config = dict(
    num_hidden_layers=20,
    hidden_size=160,
    num_attention_heads=5,
    num_key_value_heads=5,
    head_dim=32,
    intermediate_size=960,
    vocab_size=2239,
    hidden_act='squared_relu',
    norm='rmsnorm',
    norm_place='pre',
    norm_eps=1e-05,
    positions='rope',
    rope_theta=10000.0,
    rope_fraction=0.5,
    qk_norm=True,
    attn_scale=0.247,
    bias='none',
    tie_word_embeddings=False,
    parallel_block=False,
    extras=['some layers without attention', 'local attention windows', 'gated attention', 'value embeddings', 'hashed n-gram embeddings', 'a smear gate', 'an embedding shortcut', 'learned residual scales', 'skips across layers', 'capped logits'],
    init='normal',
    init_std_qkv=0.0376,
    init_std_o=0.0,
    init_std_up=0.0376,
    init_std_down=0.0,
    optimizer='adam_atan2',
    learning_rate=0.00158,
    beta1=0.95,
    beta2=0.98,
    weight_decay=0.21,
    lr_head=0.00708,
    warmup_steps=331,
    schedule='wsd',
    decay_fraction=1.0,
    decay_shape='pow',
    final_lr_fraction=0.0,
    batch_tokens=32768,
    max_seq_len=1024,
    doc_mask=True,
    train_tokens=243200000,
    max_steps=7422,
    dataset='wikipedia_en',
)
Each number is 128 + 32 x the weight over the matrix's rms, rounded and kept within 0 to 255. Layers, rows and columns count from 0.

# layer 15 attention key, 160x160, rms 0.0774, rows 0-84, columns 80-159
[[135  89 170 130 140 129 144 135 136 125 141  98 137 149  94 147  80 141 146 119 175 108 178 149 145 145 106 134 112 148 135 104 174 120 140 119 153 142  93  74 103 170  99 141 142 132 151 135 115 175 136 122 120 181 127 143 123 179 137 100 107 127 128 182 116 144 116 168 114 149 142 134 116 184 151 142 177 155 107 112]
 [ 93 144 149 146 150 149 146 129 156 110  88 117 139 156 125 118  85 144 122 123 143  74 121 155 103 138 115 147 148 122 123 112  98 146 168 122 142 111 139 127 178 117 100 131 140 117  58 104 136 162 101 158 160 138 106 136 136 155 127 166  62 142  97 174 135 120  89 169 119 156 139 145 124 141 153 104 114 107 147  96]
 [124 123 151 124 110 156 146  89 133 141 139 149 174 161  45 126 155 147 149 136  98  93 168 155 157 134 107 151 109 163 136 110 139 114 134 119 115 104 156 136 152 109 107 163 149 132 125 118 141 136 119 125 148 117 141 154 105 118 119 154 112  84 103 115 126 143 127 117 125 158 115 118 143 174 135 116 114 133  78 108]
 [151 141 119 129 146 124 170 157 124 118 134  91 106 107 183 118  93  98 125  97 156 169 105 114 124 121 151 146 134 110 117 138 160 137 111 130 179 168 111 127 121 148 152 103  93 133 119 155 124 145 127  74 127 152 102  75 148 164 122 105 142 168 180 141 156  82 113  96  95 134 141 106 120 128 140 173 145 126 182 163]
 [112 138  93 146 112 142 110 116 141 135 153 167 115 105  61 107 143 162 101 104 124  84 124 141 106 123 106  95 109 133  97  74 111 124 113  96  19  95 158 137  64 163  77 115 172  95 102 108 152 130 109 179 143  85 166 168  83 108 132 165  80  85  87 137 118 159 146 177 121 138 153 118 144 120 120  59 113 130  94 138]
 [102 101 140 130 138 148 137 122 139 103  88 160  79 160 171  86 162 116 141 146 131  56 112 111 144 138 111 107 116 182 136 160 133 100 154 157  91 128  90 157 129 137 143 133 151 115  83 161 228  87 189 114 144 123  92  94 132 151 115 113 143 100 100 127 151 114 142  93  91 104  87  47 175 109 118 139 130 172  92 142]
 [175 144 114 103  91 155 162  72  88 103 134  61 163 216  58 120 153 130 193  98  62 111  83  81  98  76 149 138  56  72  53 169 132 128  87 134 119 156 138 108  99 100 136 122  78 119 165 111  91 158 131 155 103  38 143 164  94 116  44 114 174 129 172 191  78 169 173  28 120  99 128 175 140 191  62 134 147  51  67 161]
 [142  83 140 117  75 106 124 122  88 219 108 143 130  42 169 168  79 139 111 166  99  99 141 141  78 165 135 137  89 142 122 165 154 155 102 161 133 106 131  63 146 162 141 146 143  86 116 111 144 107 132 162 135 138 161 167  85  92  94  92 104  84  78  53 159 132 179  91 100 110 167 164 166 174 153 143 111 143 110 102]
 [ 68 148  56  91 135 153 144 155 122 102  91 157 128 126 119 145 123 125 140 144 150  65 143 132 149 137 153 156 125 175 108 123 166  90 109 174 118  97 111 106 121 171 142 128 152 166 125 117 135  95 139 138 193 182 106  67  83 152 135 111 139 118 147 131 146  93 119 125 107 129 146  86 129 140  95 154 145 123 131 160]
 [168 120 148 161 158 120 135 150 129  80 157 125 137 129 141 112 128 110 128 170 128  57 102 171  67 127 144 111 131  87 110  81 116 134 173 106 110 122 125 118 152 104 113 101 101 141 164 117 138 120 155 199 158  98 162  88 106 107 102 177 149 128 132 127 144 145 121 152 121 128 144 174  85 130 128 130  83 135 191 115]
 [113 120 121 150 153 153  96 145 138 117 114 138  99 112 113  92 149 137 101 138 102 123 110 143  94 135 136 105 123 133 103 121 138 120 117 149 104  84 157 104 126 120  87 109 137 160 143 129 128 116 121 162 139  99 118 118  96 112 145 166 172  88 102 104 128 128 136 157 133 135 169 146 136 152 106 125  66 123 132 107]
 [142 116 138  93 112 107 133 113 132 149 133 127 164 137 160 144 118  94 145 100 149 131 157  77 156 124 136 155 143 134 178 138 127 149 148 136 158 173  76 161 125 105 169 168 103 132 128 135 122 137 127 122 116 181 126 142 138 101 109 106 128 163 141 103 107 166 121 135 131 115 110 163 117 124 128 138 165 113 102 144]
 [122 114 124 169 140 148 174 110 120 106 142 166 135 121 137  88 124 119 102 123 125 125 128 164 134 163 123 102 158 118  94 149 149 127 139 169 171 114 146 159 109 136 164  95 125 156 101 125 131 103 110 112 145 134 110 105 100 142 121 118 113 129 125 133 118  98 154 104 164 127 120  66 164 110 153 158 118 146 162 165]
 [141 189 105 166 162 144 161 117  99 158 150  53 138 177 137 118 113  70 119 163 134 145 115  14  84 111 106 121 158  41 145 174 170 137 166 180 111 110 169 130 129 113 142 159 101 172 169 124  26 163 123 126 155  72 142 143  54 140 153  98 145  95 184 164 141 147 137 101  97  79 130 117 120 141  97 135  82 115 132 208]
 [100 108 132 101 159 160 183 159 135 146 184  81 102  76 133 107 129 193 100 177 116  70 127 126  82 185 135 196 104 150  59 163  81  98 117 135 113  92 107  96 114 184 159 130 133 134  74 153 160 162  76  77 127 118 130 212  99 143  64 249  99 208  81 159  74 123 113 169 174 157 213 117  98 138 159  92 130 133 173  70]
 [128  44 142 106 129  43 103 116 154 157 166 154 191  56 152 155 107 102 147 107 128 133 186 247 164 199 174 117 172 117 120 100 135 104 143  85 172 143 146 159 159 118 107 135 100  92 107 117 120 125  61 121 147 129 151 199 125 105 106 115  56 143  80 104 136 116  96 136 123 143 102 148  77  85  95 123 122  94 125  79]
 [154 160 158  93  78  38 107 149 152  74  96 149 152 145 134 153 130 159 134 147 108 179 123 175 166 103 204 149 150 145 102  45 130 119 152  78 181 132 154 112 130 123 121 106 168 136 139 157 127  96 112 127  47 133  98  79 157 178 119 185  88 132  44 128 123  98  60 138 178 174 154 145  76 158 159 117 169  86 168  60]
 [ 44  90  75 194 115  93  79 170 148  78 149 156  92  90 111  70 123 135  93 121  84 137 155 136 173 204 136 100 186 204 112 108 135 156 157 194 197 123 126 188  44 126 150 109 163 125 111 177 191  95 157 102 117 148 101  87 107 146 164 118 126 164  67 107 114 107 126 166 125 183 124  48 137  80 143 176 155 213 180  99]
 [114 131 143  95 100 194 133 124 104 113 118  92 101 188  93 128 179 137 107  92  90 123 151  97  63 205  99 130  87 160  44 164 131  74 103 151 165 142 169  88 106 155 150  40 126  78  86 156  98 165 127  99 123  68 126  83 102 148  83 154 127 133 145 150  41 103 178 129 138  96 193  77 127 138 170 161 139 135 156  99]
 [146  91 135 117 102 156 118 108 141 132  97 165  99 100  69  59 119 163  79 111  76 111 145  95 145 151 120 116 109 127 104 173 148 144 116 127  92 143 105 139  90 137 104 100 135  66 136 160 171 142 178 101 149  99 141 114 128  75  85  64 102 105 152 111  98 149 181 144  81 137  99 117 150 130 159 136 117 239 112 133]
 [150  67 100 145 122  99 127 184 130 185 153 122 189   8 216 125  95 120  82 162 118 196 255  99 105 222  71 115 128 168 143 134 125  97 145 156 124 117 118 124 115 172 156 125 105 114 118 133 102 155 138 132 127 138 167 112 165 173 164  58 140 173 135 156  96 144 139 168 117 120 120 126 112  31 128  84  68 191 177 135]
 [176 110 165  96  15 127 143  98  64 156 179 197 154  36 142 120  92 143  82 130 111 152 221 112 129 186  98  59 116 192 113  95 101 136 176 161 106 154 167  86 136 184 137 216 104  48  73  81 182 153 135  60 157 117 105 182 144 113 137 102 140 127 137  83 101 171 167 151 114 153  64 148  77  82 176  63  61 131 166 140]
 [151 151  90 195  98 101 134 155 136 111 172 169 202 147 125 159  71  71 164 147 125 171 165 102 216 130 146  65 166  92 163  69 165 186 175 153 133 169 147 185 146 129 102 151 107 160 140  54 128  90 159 139 135  96  88 103 127 150 160  57 102 143 187 148 140 165  95  81  56  96  83 164  99  60 142 124 110  91 145 230]
 [ 76  73 149 142 166 191 141 166 115 127 174 147  72 166 150 151 146 104 140 102 101 120 129 120 163 105  83 106  91 186  85 172  90  97 152 147 171 123 196  82 165 125 169 133 136 147  42 122 199 154 151 117 164  80 143  89 127 188  85 165 167 107 192 134  78 184 103  73 119  58 129  81 131 118 106 165 172 115 202 144]
 [ 62 103 137 177 153 122  96 137  89 130 177 127 100 173  80 126 155 115 114  66 140 102 225 109 209  57 156  53  55 170 103 103 100 152 123 145 106 155 205 131 131 161 121 189 154 103 131 156 177 124 172  75 123 123 113  93 116 176 142  97  86  47 193 112 131  74 113  90  77 196  69  59  77 138 170 127  96 123 174 122]
 [ 99 155 136 106 170 203 125 103 108 103 133 152  71  93 123 109 167 146  96  77 127 107 137 145  55 133  42 182 136 102 149 160 153 120 138 125 120 160 152 132 130  95  74 107 138 154 119 128  70 158 112 179  91 156 124  85 152 149 157 155 123 130 162 130  92 118 142 119 158  68 150 116 139  82 117 139 110 137 170  95]
 [156 127 138  64 105 244 122 134  75   0  99  65 150 167 106 171  98  95 130 116 106 107  67 101 112 142 136  69 194 104  93  92  80 133 135 145 108  81  79  98 120 168  99 128  87 189  98 115  75 114 100 122 118 126  93 100  92 160 116  75  82  68 135 138 108 132 155  15 117 145 142 112 152 171  64  87 123  64 167 152]
 [105  97  92 146 150  93  31 112 135 147 200  76 157 105 134 185 167 117  76 114 158 131 152 104  85 196 108 172  68 137 119 130 156  76  81 136 128 170 184  95  98 118 152  92 109  67 113  96 109 201 120 153 125 152 140 127 118 147 123  83 157 143 111 137 106 182 187 173 106 114 156 140 123  97 119 148  77  94 143 111]
 [150 114  73  67 118 178 127 117 136  45 166  99  99 149  88 124 108 153  82  81 123 110  81 120  97 125 116 141 112 147 130 139  81 105  87 107 129 169 134   1  72 106 173  83 101 122 162 176 114 197 125 187 128 122 146 164  49 110 101  53 142  94 161 146  77 178 150  97 134 127 155  93 108 150 121 126 136  84  89 138]
 [162  28 164 209 140  85 198 118 107 205 212 145  98  72 138  84 124  84  75 123 170 145 201 149 104  87 123 119  88 171 206 186 147  99  92 113 104 154  98 103 112 152 107 158 168  69 147 181 110 166 169 102 169  86 120 170 137 100 197  56 124  99 176 116 168 132 158 139  77 123  69 113  95  97  87 139  90 180  85 151]
 [ 92 205 149  83 168 163 112  85 138 164  84  72 105 152 101 172 139 139 166  98 102 147  92  90  84 138 102 206 131 122 135 168 147  62  91  94 178 103 109 147 157 127  60  99 124 110 131  92  75 154  62  83  63 149 161 159 155 173 142 179 107 120  82 182 135 122 134 171 177 112 170 186 143  93  67 129 169 160 163 116]
 [115 113  87 174  92 176 158 133 130 131 114 160 119 130  86 151 107  62 152  95 122 198 167 143 156 148 129 108 141  77 104 132 213 164 132 122 130 153 161 103 171 146 101 140 127 160 122  32  33 126 150 106 121 106 109  88 185 181 157  76 105 109 191 110 140 135 128  90  85  61 114 201 118  78  83 188  98  66 153 135]
 [141  98  75 145 100 119 123 154 164 109 131 171 105  64 151 140 124 152 108 109 159 137 152 173 162 136 115 109 186 146 165  93 144 141 136 175  96 115 117 150 107 149 180 102  88  96  77 143 132 134 114 132 128 154 118  75 140 111 185  93 111 105 123  81 206  68 135 161 105 158  76  80  86 114 141 131  81 133 139 129]
 [151 121 117 128 117 149 142 110 122 127 120 101 143 148 145 134  97 117 127 143 185 145 141 132 117 107 133 147 111  98 111 163 106 121 154  78 149 128 162 128 128  88 143 133 131  85 111 179 152  91  88  98 115 116  98  94 101 171 119 145 129 131 119 115 126 113 109 133 149 113  86 134 125 116  80 109 125 112 130 140]
 [118 138 133 124  95 135 110 117 140 119 117 129 127  96 145 134 129 153 150 121  37 138 164 154 142 140 168 122 130 114  87 112 156 136 126 193 143 140 144 131 134 169 150 107 125 113 114  89  96 127 126 153 125 108 138 160 125 124 115 166 152 100 124 166 192  95 192 158 143 150 179 116 146 118 150 112 141 124 152  79]
 [129 121 169 139  87 132 128 133 115 163  98 119 110 117 106 103 129 148 123 107  62 135 134 134 156 136 123  83 120 155 110 144 143 157 129 130  85 124 100 144 177 193 110 107 165  93 145 142 109  86 135 111 137 119 145 144  86 120 123 149 114  58 128  90 122 107 171 124  79 121 128 124 134 113 122 160 122 133 107  74]
 [120 139  95 125 164 101 138 145 143 104 174 141 169 118 137 147 130  99 127 122 176 121 141 163 136 116 139 155 115 113 141 102 112  78  97 126 133 114 138 124  70 115 171 157  93 131  85  76 147 189 129 136 144 130 120 101 164 106 136 145 114 180 122 141 105 140 128 122 167 151 116  96  97 158 112 130 133 128 130 146]
 [138  98 124 148  93 147 193 190 177 123 166 103  93 138 167 107 115 112 136 148 186 159 155 123 115  94  63  73 118  96 154 153 154 110 159 132 119 130 118 125 145 106 122 163 162  92 115 130 134  79 143 113 176  30 167 118 133 118 105  36 112 171 207 120 159 148 107 189  60 145 149 152 161  73 142 142 141 162 168  77]
 [161  91 138 149 141 142 203 122 119 100 167  73 148 195 101  93 145 120 134 108 156 159 106 124  93 107 126  65  89  79 120 148  95 131 159 133 135 176 154 189 155 129 103 156 105 132 144 175 134 135  91 131 143  64 171 168  86  58 145 144 143 133 161 152 114 193 117 128 116  96 123 164 153 121 111 112  97 112 182 177]
 [ 95 111  60 137 159 143 159 148 128 124 214 155 131 150 167  90 118 179  73 112 148  51 147 138 115 156  83 141 160 132  97 108  96 125 142 145 125 130  93 121 106 131 176 148 110 100  85 139 176 132 175 188 131 155  65  71  70 109 110 113 166 187 114 101 148  28 114  93  97 124 141  85  94 100 161 130  73 129 140 141]
 [147 113 104  80 153 125 142 103 149 104 167 133 132 166 124  96 127 140  65  97 139 110 104 110 137 144 119 153 143 137 135 139  85 178 130  89 113 130 133 150 167  82 104 150 125 104  92 117 133 164 129 120 117 138 124 126 143 117 143 158 160 125 103 112 112  92  94 141 119 108 121 132 151 137 130 182 116  93 126  92]
 [ 88 146  96 140  91 132  95 143 170 160 111 113  76 106 172 119  89 165 156 117  71 186 152 125 170 134 128 164 159 210 139 114 142 153 129 147 171 143 145 144 133 172 113 103 141 107 105 111  63 117 135 138 126 147 152 113 148 124  86 137 126 131 120  81 144 162 164 132 132 135 145  74 114  99 113 125  94 115 124  60]
 [106 127 138 111 103 132 129 134 128 149 130 171 111 112  89 116 157 176 112 119  44 113 149 137 135 134 107  83  96 152 114 126 170 152 109 170 102 122 128 117 161 195 126 122 126 150 158 117 121 154 124 117 148 135 151 134 123 133 133 126 145 102 145 130 121 112 158 144 106 158 170 101 132 101 146 168 155 138 106  61]
 [139 111 119 125 149 118 107 107  98 100 137 105 118 163  94 169 154 114 126 151 213 110  79 134 110 130 172 189 127  90 145 159  87  97 112 121 153 107 140 132  91  48 118 133 157 107 113 180 144 156 111 120  83 169 129  98 185 100 154 133 116 114 104 128 119 172 113 130 132 126 104 157 125 150 122 118 101 163 140 167]
 [151 117 147 144 116 152 132 138 133 150  81 126 145 103 147  83 128 159  90 123  95 136 157 106 156 151 132  72 120 133  76 129 169 176 150 156  99 119 105 145 139 204  92  75 105  93 139 130 118 119 120 142 159  87 125 169  61 144  99 123  96  74 158 111 128  79 157 160  52 127 139 128 120 106 128 107 131 127 117  91]
 [139  56 190 160 120 121 144 154 120 169 130 105 142 109 134  88 156 134 106 126 173 156 130 111 112 205 100  67  79 105  59 119  62 146 110 149 118  94 128 118 115 158 136 183  95 123  91 118  86 150  95  86 151 126 183 120 131  98 107 157 114 165 114 129 122 156 172 156 103 131 110 164 135 127 125 108 128 117 128  94]
 [153 107 128 139 107  78 109 136  89 171 114 178 123  89 144 129  99 141 119  99 136 115 183 102 169  97 118  65 165 150 164 118 172 151 121 100  69 143 119 136 137 210 153 125 132  50 135 144 185 132 159 123 102 120 128 145 152 103 205  67 115 121 150  49 129 179 166 144 123 148 112  96 145 125 122 118  77 124 126 134]
 [ 96  91 152  93 168 122 143 112 146 163 118 186 124  97  94 130 138 122 147  96 139 104 161 111 106 172 105 147 161  90 116 131 121 124  99  83 128 162  88  88 143 164 125 164 122 170  76  95 124 190 149 108 203  99 112 101 139 120 166 102 121 106 145 217 101 145 127 137 127 126 136  91 101 135  66 170 129 142 122 100]
 [137 151 179 167 176 149  94 149 201  94 116 154 173  85 161 133  95 140 170 121 164 143 121 145 155 114 117 113 150 146 175  90 104  82 140  90 155 122 138 167 132 118  77 140 101 110 122 132 134 132 126 161 140  57 124 116 105 100  81 111  93 124  97 137 131 136 125 100 149 119 135 152  93 148  67 148 120 125 127  97]
 [ 96 103 138 132 152 103  97 131 158 142 221 147 139 135 159 112 147 135 111 155 122 159 155 127 149 122 101 107 130 113  91 131 116 145 173 154 160 159 144 101 133 112 141 136  71 127 139 106  98 183 153 150  94 139 111  94 121 119  68 126 147 155 138 164 124  97 119 142 147 103 111 158  96 118 103  96 108 118 137 159]
 [138 140  99 113 109  89 124 142  87 155 109 154 130 132 126 134 143 182  97 123  83 142 130 121 119 108 137 128  92 127 150 115 120 144 107 136 154 146 160 105 115 152 135 133 139 104 163 145 125 158 135  69  58 165 103 189 165  72  75 155 156 105  80 129 110 139 175 156 136 106 108 181 134 118 132 106 117 141 132 143]
 [120 150 122 135 112 133 101 182 159 196 144  70 114 127 130 155 131  68  32 125 139 108 152  80 176 124 129 138  62 117  96 124 155  90 111 118 104 125  77 134 105 152 145 145  84 164 128 119 133 151 123  77 156 130 122 129 133 120 153 144 114 157 180 126 125 113  68 131  55 114  75  79 100 151 114 139 145 106 136 159]
 [126  89  84 123 164 118 122 124  92 117 164 161 114 159 128 159  96 158  75 112 131  52 161 109 145 162 116 108 119 163 105 121 111 157 152  78  92 133  77  67 133 201 167 135 144  92 123 140 160  99 130 145 141 172  69 107 153 166 130 116 127 160 110  89 111  84 116 118 160 129 133  71 128 183 172 123 119 146 109 144]
 [108 201 106  59  58 130 111 110 131  69 117  88 144 136  83 104 105 141 141 113 135 104 119 108 131 121 167 237 151 162 159 132 129  65 128 131 126 107 144 148 131 128 118  67 133 130 122 157 122 130 138 156 103 161 103 120  99 148 174 135 145 165 106 144 137  82 153 146 124 142 135  86 128 139 170 123  95 125  98 132]
 [126 129 131 166 152  92  80 159 205 177 148 128  91 163 171 104 141  51 109 132  83 132 129 134 126 148 118 173 100 117 154  86 165 112 123 146 167 132  80 121 155 129 115  83 141 168 129  97  97 151 104 112 161 125 152  84 123 174  95 149  84 107  97  96 132 128 145 155 112 167 148 111  83 129 108 173 172 154 109  94]
 [113 137 133 178 170  90 166 137 153 141 144 136 173 176 154 113 136  88 112 140 147 135 127 158 147 144 101 118 140  94 153  85 101 143 155 161 159 132 123 149 136 139 119 125 147 127 117 133 154 138 127  61 122 145 126  87 157 127 133 111 139 146 170  73 126 151 165 120 103  50  96 109 132  84 150 107 128 163 142 150]
 [196 157 196 147 149 146 203 179 157 135 125  98 177 151  86 191 132 103 181 174 125 112 118 111  99 144 131 145 131 121 114 116 121 118  93  98 159  84  94 121 104 189  88 124 146 123 140 134 119 149 111 130 186  46 134 156 136 115 133 122  91 133 149 189  78 155 123 186 125  70  97 141 112 170 112  92 130 159 144 150]
 [115 127 142 166 156 126 179  88 181 108 150 113 199 169 118 117 114  76 181 146 166 136 130 145  94 105 142 124 137 115 136 110 106 102  84 177 124 129 142 159  81  88  88 133 116 154  87 102 116 188 160 135 102  88 126 110 106 160 135  87 131 118 116 177 119 120 149 113 145 138 112 146 138 212 129 117 132 133 151 140]
 [108 123 127 120 108 137 179 141  39  94 114 164 124 164  56  55 153 168 106 101 158  60 146 157 105 108 132 128 107 105 101 142  90 141 121 138 108 113 163 157 171 168 153 166 165 154 152 116 156 107 119 116 164 151  89 127  93 100 144 177 110 134 142 140 136 124 180 138 114 137 147 104 165 173 129 137 150  89 137 114]
 [ 65 131 111 124 137  87  66  89 155 105 124  73 160 221 138  98  99 134 151 107 150 126 121 122 118 142 166 124  94 141 115 137 118 156 175 112 106 133 145 140 209 142 121 103 174 149 163 136 114 126 128 209 140 147 141 128  75 181 108 142 111  88 105 125 106 137 114 148 154 156 184  76 119 140 167 165 135 117  93  91]
 [169 146 145  88 168 142 127 138 175 102 127 152 174  98 146 159 107 215 103 130 165 128 123 117  93 156  92 166 143 145 110  98  71 123 101 115 134 137 125 117  85 102 138 100  88 113  89 119  98 143 135 161 122  84 120 128 179 148 150 134 123 181 129 131 166  98 108 150 103 112 126 159  88 130 129 125 157 153 140 133]
 [176 149 189  97 129 170 128  49 103 139  92  45 141  96 129 151 147 156 133 123 143 180  90 123 115 135 110 114 125 136  96 191 148 121 115  48  84 110 109 160  93 147  92 190 116 162 137 109  72 109 109  95 109  92 149 162 159 148 181 121  92  90  82 161 145 140 129  80  92 161 124 186 120 194  97 145 135 125 141 122]
 [137  96 142 117 116  93 149 126  47 117 131 145 150 112 104 159 181 164  94 105 133  99 108 156 145 141 109 113 144 188  57 163 132 152 114 129 110  88 114  99 112 165 145 119 137 109 132 138 146 116 176 156 128 143 133 108 142 142 169 119 133 141 171 108 141  72 123 102 184 172 142  87 143 146 150 130 146 107  98 138]
 [134 117 124 160  90 116 127 103 111 108  92 166  94 149  97 142 141 179 151 136 108  72 113 105 110 157 184 129  96 157 131 152 144 161  94 133 112 116 130 124  95 120 109 131 139 156 143 146 135 176 138 125 142 134 112 148 108 147 137 126 107 121 114 176  87 130 144 136 151 132  99 184 154 190 149 137 114 105 152 124]
 [102  90  88 144 125 124 115 146 163 121 162 146 140 141 125 183  77 169 120 145 141  64 168 135  95 151 119 108 125 138 177 109 146  96 161 117 115 161 118 110  93 151 118 129 169  84  79 120 114 134  90 126 178 161 154 123 146 167  97 101  85 126 111 150  69 183 111 223 171 135 138  97 107 157 155 124 135 148 118  97]
 [129  94 140 142 126 102  81 110 146 126 126 129 137 125 131 147 142 117 127 119 107 172 151 125 134 122 105 136 108 153 134 131 117 116 148 122 141 158  80 142 138 139 123 127 149 116 107 155 130 145 123 107 100 148 130 156 168  96 126 108 160 110 120 157 116 121 138 105 155 157 117 113 141 176 140 156 145 114 128 118]
 [144 126 154 179 103  45 110 128 175  96 119 119 184  83 126 137 129 128 129 143 116 147 157 191 131 133 139  96 169 193 101 122 123 153  85 152  91  92 136  96 128 138 102  94  87 104 117  81 126 121 143 171 120  76  95 150  85 113 173 144  97 102 103 127 145 100 144 153 116 137  69 141  64  94 138 106 104 133 142 126]
 [143  82 154 130 125 134 183 109  95  75 106  79 103 125 163  94 127  95 127 172 149 143 122 109  87 112 121 126 158 158 122 193 138 134 169 141 166 179 130 179 149 113 153 149 179 158 133 158 156 126 170 125  83 161 138 138 194  86 111 122 179 191 154 156  79  93 119 109 171  83 168 133 125 145 137 140 131 137 167 165]
 [167 101 161 146 138 162 172 115  79 119  80  84 111 143 102 139 154 143 151 136 111 110 144  90 109  95 125  97 155 177 128 165 121 143 151 177 128  96  90  80 124 148 147 155 129 123 130 111 138 129 167 162 143 127 174 123 163 113 135 118 162 129 177  59 114 134 147 108 165 134 122 131 150 178 111 122 110 148 157 133]
 [127  29 118 151 129 116 125 118  89 142 163 128 116  61 155 143 139 149  99 136 145 151 178 139 178 103 100 119 108 124 167 122  96 147 169 184 142 139 160 114 152 153 169 205 154 112 142 104 134 142 138 165 138 118 143 115 171  96 162  76 127 106 184  20 186 204 116 113 111 147  65 151 131  82  82 132  75 149 225 119]
 [139 114 113 139  56 113 116 137  70 125 160  99 156 125 122 146  55 120 178 152 126 165  87  94 133 175 202 138 184  59 109  94 130 129 229 158 133 141 114 151 142 118  85 197  99  81  85  97 124  52 104  53 163 155 128 162  86 194 110  83  61 115 140 109 131 183  75  86  85 130  85 154 105  85 134  96 158 128 139 127]
 [143 189 112 111  96 146 147 193 192 146 104  56 133  86 180 112  95 169 153 160 145 106  78 132  34 245 125 191 171  89 138 128  94 125 146  98 135  64 128 165  99 119 119 136 108 142  79 127 134 136  91 102 129 102 109 138  75 126  88 185 144 234  81 141  41 143 125 168 116 147 175 132 161  55  89  47 150 168 110  73]
 [158  66 146 125 133 105 154 127  97 188 159 104 143 133 118 154 141 129 152 151 133 114 118  84 125  93 116 129  82  70 138 158 125 114 162 122 147 144 103 153 151 150 130 174 168 140 186 155 126  86 141 136  81 149 174 198 138 128 116  89 140 130 156 104 128 181 115 129 129 165 138 156 132  83 148  92 152 120 137 183]
 [ 50 129 136 136 100 109 150 103 102 184 155 114 115 134  88 167 113 158 155  88  77 116 138  57 180 131 115 171  95 139 146 155 151 124  92 120 168 149  86 122  88 149 149 185 130 131 117 134 104 119  99  71 151 199 145 147 105 128 127 119  90 124 135 108 113 137 153 100 120 143 119  90 182 133 135 108 133 101  84 170]
 [124 155 146 125  79 149 155 151 102 138 126 113 129 141 143 131 117  58 130 127 126 134  90 105 131 119 155 103 146 108 125 151 132 160 134 147 152 126 131 176 162 100 101 101 123 128 100  97 154  96 157 117 160 108 101 150 109 131  78 106 122 108 152 133  92 135 116  99  96 161  80 138 117 154 132 174 150  90 177 139]
 [134 180 137 114  67 127 103 155 121 124 180 161 147 160 142 157 131 129 134 107 134 142 159  43 148 166 139 163 140  81 139  76 125 116 155 128 129 104 132 160 165 161 124 156  93 140 115 141 142 101  68 134 164  85 132 114 138 120 117  63  92 116 167 145  99 176 111 149 140 172  95 156 122  87 174  98 146  89 106 160]
 [146 150 112 147 138 121 103 141 172 146 140 119 108 115  90 132 116 150 106 122 140  94 138 140 136 136 122 121 122 137  91  75 143 115  82 107  30 109 140 142 110 126  71  89 134 130 123 131  91 181 157 150 168  86 110 171  73 125 152 153 101  95 113 156 120 116 133 151 130 107 136  76 131 117 100 121 132 188  97 122]
 [ 96 132 112  57 134 138  60  90 181 102  77 153 114 112  86 109 119 172 164 142 129 108 106 141 129 159 123 175 116 101 117 144 143 110  95 127 139 147 130 179 142  78 121 125 213 135 125 101 122 106 115  94  49 168 156 103 204 116 151 168 110  95  18 112 151  99 115 163 198 128 193 126 180 125 137 157 158 138 108 102]
 [135  81 131 125  62  62 133 211 120 130 151 151 104  72 148 105 123 146 119 143  96 150 117 197 130 171 134 113 100 172 149 120 103 110 167  98 179 124  93 138 123 191 136  78  99  25 161 190 196 103 124 122 153 137 110 154 129 144  96 127 102 122  59 107  81 149 147 183  79 164 129 123  89 112 141 128 145 183  77  89]
 [122 112 128 137 174 164 118 110 130 134 152 108 147 107 132 128 173 143 115 142 126 157 130 142  73 165  80 132  97 117 132 145 122 139  87 121 154 121 115  38  66 103 154 147 102  91 171 200  94 160  94 166 122 170 161 143 116 132 118  76  97 141 119 157  81 185 115  84 166 166 166 143 138 112 117 140 164 142 124 135]
 [107 100 104 143 149 130  72 173 130  98  72  93  49 145 150  92 154 171  51  74  99  54  82 108 100 171  91 101 106 143  93 159  48  94 106 139 140 126  82  96 127 133 179 101 148  89  84 206 185 116 113  93 180 129 153 112  78  80  67 158 149 140 110 131  81  93 168 121 106 204 144  48 143 157 144 116 178 177 137  38]
 [171 132 125 106 104 117  88  79 122 170 181 134 123 101 144 157  95 168  77 124 132  96 148  80 118 128  91 188  89 123 114 143  82  67 123  87 135 167 148  72  89 146 131 136 119  72 109  95 159 181  88 122 163 145 161 173 150 145  98 117 149 158 132 148  45 188 140 101 129 145 140 154 168 102 181  45 107 105 127 122]
 [179  84 148  57  13  91 142 137 118 182 135 154 170  64 163 159 129 156  82 197 130 181 167  88  97 176  73 100 135 147  99  73 115 159 157 137  89 169 111  48  93 157 166 189  62  78 118 155 104 122 158  65 169  88 126 148  90 146 124  66 149 101 139 110 130 144 168 130  93 145  79 133  99 129 192  41  64 143 102 188]
 [156 177 129 173 107 159 141 123 102 112  76  32  62 196  82  74 115 121 103 132 114 146 106  78  21 159 104 117 122 151  83 183 149  99  90 118 107  88 157 147 123 168 139 118 143 142 133 126 123 123 146 112 119 156 123 136 112  75 101 144 161 106 140 120  60 138 180 130 103 134 186 116 147  98 161 118 144 119 170 134]
 [205 146 149 167 111 135 163  92  98  71 132 125  66 154 119 138 146  99 109 112  74 101  98  83 121  90  93 122 144  93 121 156 208 132 128 127 118 191 156  98  93 103  56  95 134 148 112  56  98 170 161 117 123 115 116  86 127 105 179 110  88 109 178 108  75 115 134  29 141  62 118 138 134 148 128 166 109 146 159 154]]